config.toml
num_hidden_layers = 23
hidden_size = 192
num_attention_heads = 3
num_key_value_heads = 3
head_dim = 64
intermediate_size = 512
vocab_size = 8192
hidden_act = "geglu"
norm = "rmsnorm"
norm_place = "pre"
norm_eps = 1e-05
positions = "rope"
rope_theta = 10000.0
rope_fraction = 1.0
qk_norm = false
attn_scale = 0.125
bias = "none"
tie_word_embeddings = false
parallel_block = false
init = "normal"
init_std_qkv = 0.0512
init_std_o = 0.00755
init_std_up = 0.0512
init_std_down = 0.00755
optimizer = "muon"
learning_rate = 0.0128
lr_mult_up = 0.606
lr_mult_down = 1.5
beta1 = 0.95
lr_head = 0.00843
max_grad_norm = 2.0
warmup_steps = 200
schedule = "cos"
final_lr_fraction = 0.0
batch_tokens = 65536
max_seq_len = 1024
doc_mask = true
train_tokens = 268600000
max_steps = 4099
dataset = "wikipedia_en"
Each number is 500 + 40 x the weight over its row's rms, rounded and kept within 0 to 999. Layers, rows and columns count from 0. Numbers have three digits each. The size before them is the row's rms in percent of the matrix's.

# layer 7 MLP down (transposed), 512x192, rms 0.157, rows 403-425, columns 0-95
092:531456473499561507546575540489537486476494474451545473452460459483497566566459540513493503514446522402454462477475534548536500614571484542489508454488491516500484473435463421519489495405507485528475487503476542521541518468475466469527477587555461473480491546567434545434452377469570474423
098:466569544481549477635475484544431455511487473519447517464451483442529554495423518484525493500464432447442467565528482502546466513534414476476508506495547505431489501500557490496511463450488465501579485510574456504480525486528519532579491475551428471542487487550448528493467540533513445468
112:467484485390447488490478473508513491442498578490479455549429478519548486576521493517511522456473516495491456456560439509449461507414455549454479500432548433529518536459504493511512510508487582481534529548437528464498516563477510460493470470533464600493499436492490529498511510455500479516
105:473464512517499581462495517454506499471443558472508478481506506475506468556524435516517423491526522448518538498553532488499489520501361458452445481469438435489477540479495449465526471545478518505469486570508526574469531484488510475499563512455481526485496492550474514495496542470510540416
098:496493528488534548551496524497442518482496514460436501501502424424549447530512463512498476444402480501453546541482465543503534516541547547504546431547602496485519504492456474495568495490443455482490602457485561484485495573479487491574477525489555481456495547469483549532454478445485496447
101:510514489425447496442520459477428399541494511441519437554527540470533503491524492469449498481501461544516486531562491453581489464595476505493432503479504528397501503464514542415520495517519517452479453464510499447565553523503486525461471491503492442498482465560471512520525464578492462536
098:446481527525515525500530466582385501540621529503537579428455468515511505475469507509542456511524504477508516450515522465544518486528487497523464564512546516486493528512505443542475414459550480515452472478518466489470481534544523502468501563497496567527564455543550449421565536458550593567
103:442536566476492489499486473472574460530536462500502500445478598499502487542468490456490561520472504530540460538463499520503522493525516531552473482491493477525445545463542479492520431563408479553433477548453534432543564549580484521482492455496530478538511473451452467517549561505473504530
104:541477506582494426506550549513562497552449454511517465390490473462404517448544518482482485553488460548546472502513538503484497457503516545534478461487469377490480496490457504619458555503495552427422513535506440519536545507463523499503488499566460502529532474485522495467502427534594427521
104:435504516456489459562557441506539580567487554557515524529495481459525546498497551489485492483494490551395562449568507472460518466514526498504509451482442444513552488522557458463457460544478566495472464459458519497585521464576462592488483520481511476417487438524534460506411522515488463519
101:510504536436503487522411481508546530549423435424503524482466421477530521552548492401460497506493515505480459532480514478572507481459534480483490499451475560539518471461444518518459447517477514557556602515543514505451453531502559433507499455469471473589505502456530490520536424421397507486
108:496517452435603518510499484473495475416502531532470503575438478489495572486527558507429540515486468515467529509461517433585491492502445512473435549503480485513497497483550494500468483466512446493544440480464460517516488452491454416531549456528525484502508507534528473491572506491466508538
110:528467561480513562502498540478480501536554494561503458428537520426536537507513467413541433528380499456445450543480446532458500547517503529530503514479480417479477531494466462482512572564438508496498453498509455472440492471443533496471510512523538510539487522545539477546490578504530540455
099:488516525465532556541492560428536529509551538462530547463504549482501470492512544502485548404464556563471446489554506475460606482503512491490509474472505547538458503498499523451511507459526468542500482482476438532528535438520453454545519532494493502415468520480501534532441498560503423423
091:455497516487470509500490517506467449445421535478541485478517501528527505549555487513411466511612525487490486480506480497557554463527457471481496447514531427505455508534474473499386457422464494502473479449419441441466511542415512469526494417509562483473506521517551504521490502417452487522
085:534458537518532563481482466542526495426542420492514501456518482486519509469502506497461513506444499423462574472501450522572426519508466546465541504522508541444491472491472476500603498463510488506451517478487527549501461455477486469513411562524438630524501496447527548524512473451476460472
101:550447546504479605476506455503602464523551503516511506512492544545491489511454470456542482505469493480546486491446489559480540563505465494476523472468487497517453559494436469514495476452450535496476488591491501486494544554528457524490406487437523442465525528479484548537479499440467588518
105:527449544476544488453475508533513503519505567493463520470451477474468515512533428448523452462484471490499535500534502543474509490549459491511580538577483454468459451515453565516436482475557501491522599398418468538548519423488536544449464499511457511494475466506460473502557469449540464531
109:505505431520504475404486579534604487493504514411499556556503598520453437550488440431510518435463503500526472492464436511396511507465515477479474469531472511465521499489534502400523565505470532536548454569499469516426554457452566562493485498445593453466474475448496571431471527495548436441
110:527486541444477493527452475464481496597417567555514490475500544435469539480587512496481519503557519547448533493419498447495565518498445481536476475536498488533471572398536477509546474518551424472450450438498449494516504478470476550462525462534511489472497494533427555512486467579506452593
089:466577497488519425460511472522449516531521462473496475480489503524471509523465497563450473649475449497457510499527445491455576550502496492517473446471470495526426531521508458488493529570543558493430467508503473540513472560492443483471480527464532476460481509563498533548400520510465459515
112:568522559480487499443544488481499481529498458479473471501634493450459489505503545476477519464558470505530492485514531497477478441440530503483467445563523550536486464596502543491446473489544468482484436443465553585488422536520493418398547548508531486488519447485497504503499482554546520493
096:512453531488495498494595463571496497494479508496505466482542503523547461478505515482589493551520479548518548498556518559488482526524524497538514559510483501535495482489483461505510505502474400573555489455495539495514549466522514512536554500558482505490426524517445512452496427489486458462
# layer 7 MLP gate, 512x192, rms 0.12, rows 404-426, columns 0-95
092:482451468518499511482453521398461448579528548480517523499476499449527554562526526458473504467509439553455495557512523503532491521498453523445454530514490447428505536499574464468505418480520515461510513501490534489507524539462490487443460550448456445526461425508450514532493451528544466571
094:524483487494411484449498503403473472523463523420491557520504551505498483425558453427498472502454555514483459505523450505527527385493512543457491490455463512545520504470502505407499496463478519504502481492396521530503503509507417514459526512392499551460515500557511460501516541479461471468
107:573480465595479504419539515487491515450567509465472483555482471474451514391536456447575523471541477495544478491513465478525473468453491516459538530489490503464485560479472591556434542549498506547553527479462419510525519530612508488514464530542529510591521553501505510513529494467565477526
103:552479457495618489574450470462409474487487404501478531484453520491512463509471528497477525509416565483516563490445461430516540514493499520513420399513514466462478458502496509479476558440487463524463534434488496456537502469424534428532472511518496521530504504456461545466462408431474558505
099:468530486521551494408449499517484473489517433479471473561484481458428473497514524543439510490498410453488466587555524501545461468584540480519500530525443483513485477506470580542592472564524483584491531518583428552520567541441431406479470527545475419567455476514485448451564474545540524455
098:497456461496504523549476403495537441504450407498456547512548529491543508513508499481457488571490532471528495406529563467546427562540436478525502535533507453536420489510513558557504430506556507590478472485431437511467528558485470467461506531551523499423468469529484470556443518528547498451
103:476441559422510400515536503520518492441456498541515495553537458414464521508528451536498511497538507475584493533438445521540543475534419546502457427425523555493533520484473444472530465574570457453515511514503457543448559475444528540507497455483532495547492491531514584502505508521527523577
101:551593530515480478492495471508585527482471527470508443434438467485528550524492517468502528518495544421517566512491527487466467539507559543512478536475525513557559445473527535473441520519519506412482501531553438487468506481509542547499622487475493497517528501546456480501473436529484492428
108:446490517541497489430518533475460512487481492502429502431513493494486546481472481516513502512559491534518467488463459472458517464503506477507475473500493578476545533446506504470463485477449527482549561445434557510522495572523570482505481475559495469431546483513556493465521471498497421491
096:503426489480518454440489477495493486430479448541422499473476522532486577515503500497562460521439488522480561444439498548553586422489551438478499505495436556500493481468506499514506502500528420521529495518522503476506532466556481473508470513477425501442563500417528554510519482414513534480
122:558443509514518505485514495466480480486506484507558420469480486483492460513479468553487478474479521459531492511551468484465533525466484486545524408518494545543521542467439590473567548555447513519471498468537506501460495464457545572501496467469480495520457403549458473386478467524435437479
099:492542552462556524487533414537508533457497512513460407516499533496546476374463518541476547551451503486528502574478393529464505585530479507509464512468542513505525569498518491499487532472442520543449486472457485505461537478584514559510526505546449609430508448514439536452515417534511524496
098:514476560533483444587473515500522501438496464497545529554371474595487527505482423504514509519513453513536550464401532405470504520478541500553490526458490524513521487513477553515525507510514505528485554443459528478487506455473454541474444457531515516466580520481504512496499529486522498385
086:474483594508472487615456444534503442488487546540498457569492454515560526505503432540491505565492482483518480541444506524503521537474525585513525456505441475482468544434485429513527494464496474491563538578540424462640584491474570556533532499546533527514482493507500541552500550511414506549
089:487525493523419476580609502482489542516448546480513466521558485474460454512509512532477397596535502540457470535559503557495605578481494536491506478464474536565532518551475468511481489509500573494522532499508488500474451504470536534461424452440427474529439437564455510495580432505464474470
098:521490496445578493484462449425581549500462534507420534524487502466523494562500451467485473513486466508554466549491424510487445575485485619466448459519508501494478489492488564544458453473498527523508512540470453483526461535533466492526491581533535431487475538507481471522506535456565499475
103:478464430479411472469520513449581480484501532482528569464508520475531545483527465403424477497489527497423493495575544498510534503521449564508502497462447545513472500538498507521444516470476468504481546428426574499441472463479539469513499448479475539521509500525533580489578511454537573490
119:545528476525465596456516518488465531462524520553428503493443524572435438481514525552499492429501477410487497454490507438503447502475554459559479490460505464526446597543521466524569453532508543596523518526450451477507537550522468477447486532516479515528466480463477477469490538460537514489
114:461489456491470468517497505445514555493490515530490492516446439464450558470550540478509482524474513490527477446569469551451526465527546498457525468583485581569552443452473556503487494514538480435504443492462528380466534545488517452474542530518469496495531475605506501463485501514555556447
076:472521475533511512500515440427564489505543515527474512516471492420522506531516516435491482540491584562480520501452470486535452576460540511444469459549521499582538559492465535513543544533465572543559581578496485533484522428546556504437468521478520468496479440515536411500474523455463480579
111:460502495515513494475453554468472543523503469521512491437461486534490502448568519514446464538442528512513409497520522534539497481537443477512583476512499451510507433495552473536560492577547507486454520494516418465443531455427546575542453507462509464487416526521541486455459514531521463430
094:517490486489445546517509487448449487543448489490461465498495468536445555508499531448486510562434547509535570553471445578518567535483518473519488484530444485530468416604496499467464452521511540496495498518545451517474488465534533528490611502476401499452592533478462507440435489488526497541
119:560516442515568508509457553509470567535473527473524481558461515471518551538487515517532543493506519463515406560489455515472470489560424541461506452510536429543534467479526522480518560463524587523528554452492565563484493500564522539554591531456440548517567472547521507622532446509391538522
# layer 7 MLP up, 512x192, rms 0.112, rows 404-425, columns 0-95
096:477523531462460457466507471503561511464465490515508490490479498560504572511524493517489498455498495445492541491475539527509441490464553549460480525476466503483460517444533489467482539595498555480494473531578564565504461463497416521458484496541435568570495453540489499510531506489535500431
097:484495520478568474518479474545469486427461461482544420451484451520474506577513538519572536443480483521477538431469499454518428574471474515516560532467569451476475504437456507459521499458536462518555474536541465504537505511547533465445549513523432462469495424447495538512469430456517511500
106:451507512550513531472473493523454556481458550529463532527535514487479497488523539489528442556506488502460534489561497438539494545507491453604479497469533517499512546550467463494453539524451481514457530474472472443452544541491494513511514467525431546645484498517423440480563477434519498459
093:514525510476486573487546503549521450512524507504480479525367526471451483434527487521453534532459509519468541477547492480517466457563513530571516506497460481424471535495452480580502503461473466497502494590550468500563512506481492495494488491490492491523484517424525566545482533519488473475
091:533471510440498523508476513515490514564488483501515484523498564488551467572459557512599486503529503614501478466516533512472544511561565519548482512500485487454542547467514460522545537529429550546492489502526472516498502574507488463504417504500434456552489566489529480474508498515524541503
091:438483492486432487547525459449550500528505535402497540540518523481526524508514519479484522540476559508442530579509546534456471545533485436459432541468492429525506515512455501515513471499505492502455464471499489474539507444483493551479544520543460481433481426556446428509478619541553499481
112:530489447480500467542473506478522494571436533457490471414537508455531456505459569507524512499453434502434558549527572475525535475484537470518590485518486518471536379421484502550512485485469537506506502440488500511493579436485505518468483476539469526533517488466472483548572526538467510538
105:506452509533559537471478575532509513547546481465517491561505497513486510543493469503448460463462458482543477537519516435541517503491474517495488488588505515490478393460571477570487485520498505536445529519508501431457488511485475473511522497424474539508523498470503508488540524489525520569
108:507546496523517546582521501498463427508442476517523500465446514478496504506447486520405516518506500499583491512513563429537465492565538599505510556532519450569477580507481511467481569542507569520544513536537508518474497471475483553507465489524501515605561524498546475501427538490435489463
104:547503530529485467518508507524493505511505503527509492443577495495504470462475449548436545478528463466508518470490509544434506490525500518575445497554540524513461529526558459499540508498428548496442494459486537554521508513612561518501538521412567495449579432517510517451480526562483432450
120:559473508477536468418477454489567465445528553515520514463484479495521442524480478483592493513524515440578460520495461524483540501509560540519464540509447485573412485538464484475480541490499560512522520575579546442551592528522501488487496530524498523481502513541473441506511454476451457464
100:563503531505490494525558484521486510441458491505449442558510497440500478560466450524529572531469527505466508461524403523580506545638398487483548484490525498452472465482492458526471438505459498493555516447460474540476523530501438497466494423496544494495497539565359561482448501487550523531
104:491487468529387557512508437426472516442553465493464469514493491456501504507495419439586463513451524478570446445518515525500533567515597496470558459570467541443500515507532506515464522455530490609472467484442546514545507445564474545554404494461488511528570506550556488486498494512526462564
089:560542414494512515469531499503456497565460532539463597524497510523525496525486595503483523423490555515546361476488489500479472540477510522522510501450537516545514434594516472441448570576494476450508499488455531489449549461478429544530444514533492564478556494426530512403534514521535516466
098:456484568494519525481511530483496459480491419540511500539488521519507570437481527513554523442534519532493501539565484465496584541549455522486544529500468514504558542525518519415424518464493543478369513507487497525488563540525512538426446481498519466461570398545504451528511509484469483518
097:492463520459571457571478502469418527464452497512503527513537500557555527445439590458480529519521535517492511422505458441469429484510513461504495439452422562514481434527542520472469520470559511496486403440460460463564478492485521516429523437511496513474506467491506517526483544524549461533
106:451528514509457431509550496504564424522438525513470557509504526485505484474479525507573460559526475540515495540457434532555514475527496509490465449463517466522518601502545535509566483494580580480536577487548496552509499480491477455473555515500428498513489482511479430473498507420456522500
115:527512503519475541535460491488480514459467467503476593492523458518495496471608476529532520499538444585495468461502501513525610521477444522491486516502514490546464515518533467499567502511494500542554529446551477471535514471483491537470538502538510447537441535498527462423414553525535538468
125:493511458447549513484508478537493538516431507504525504471493441437513424474582471509512556488482474508490508451533529552462479519459489517505520429497452549440466527525491497514475496479477468497520413496494432536492480567539504531521538489523416509471512477505566488501426506452574476505
091:515401441456456538553500543542483467411425529485489503453494516471540521553497509442493501448508466473588422488498537465540447452446417617486492459499536540484490538507486524492474475523523489500536547494520476478457505550434496520537503510486474490501537502498558425582488501538486520518
121:544498544532482482493549483551500403507546515512429567501508457538503541474485566487596501487472504600444489484444468488479558460502565523480466463504532455529510533512496447534473567581490543471489517447520467469530441567484434508522535511499560484458482533500532505448519438529569543505
091:550496490476483530542473498554501465549499519490520487578490458565481548489483545462503566571529491471519514509380492557573468490536487524484539485516478572473562497505484525453442492436499500538402491481481604464493494459553465475493508537613476490455463567440494560535542541554535466468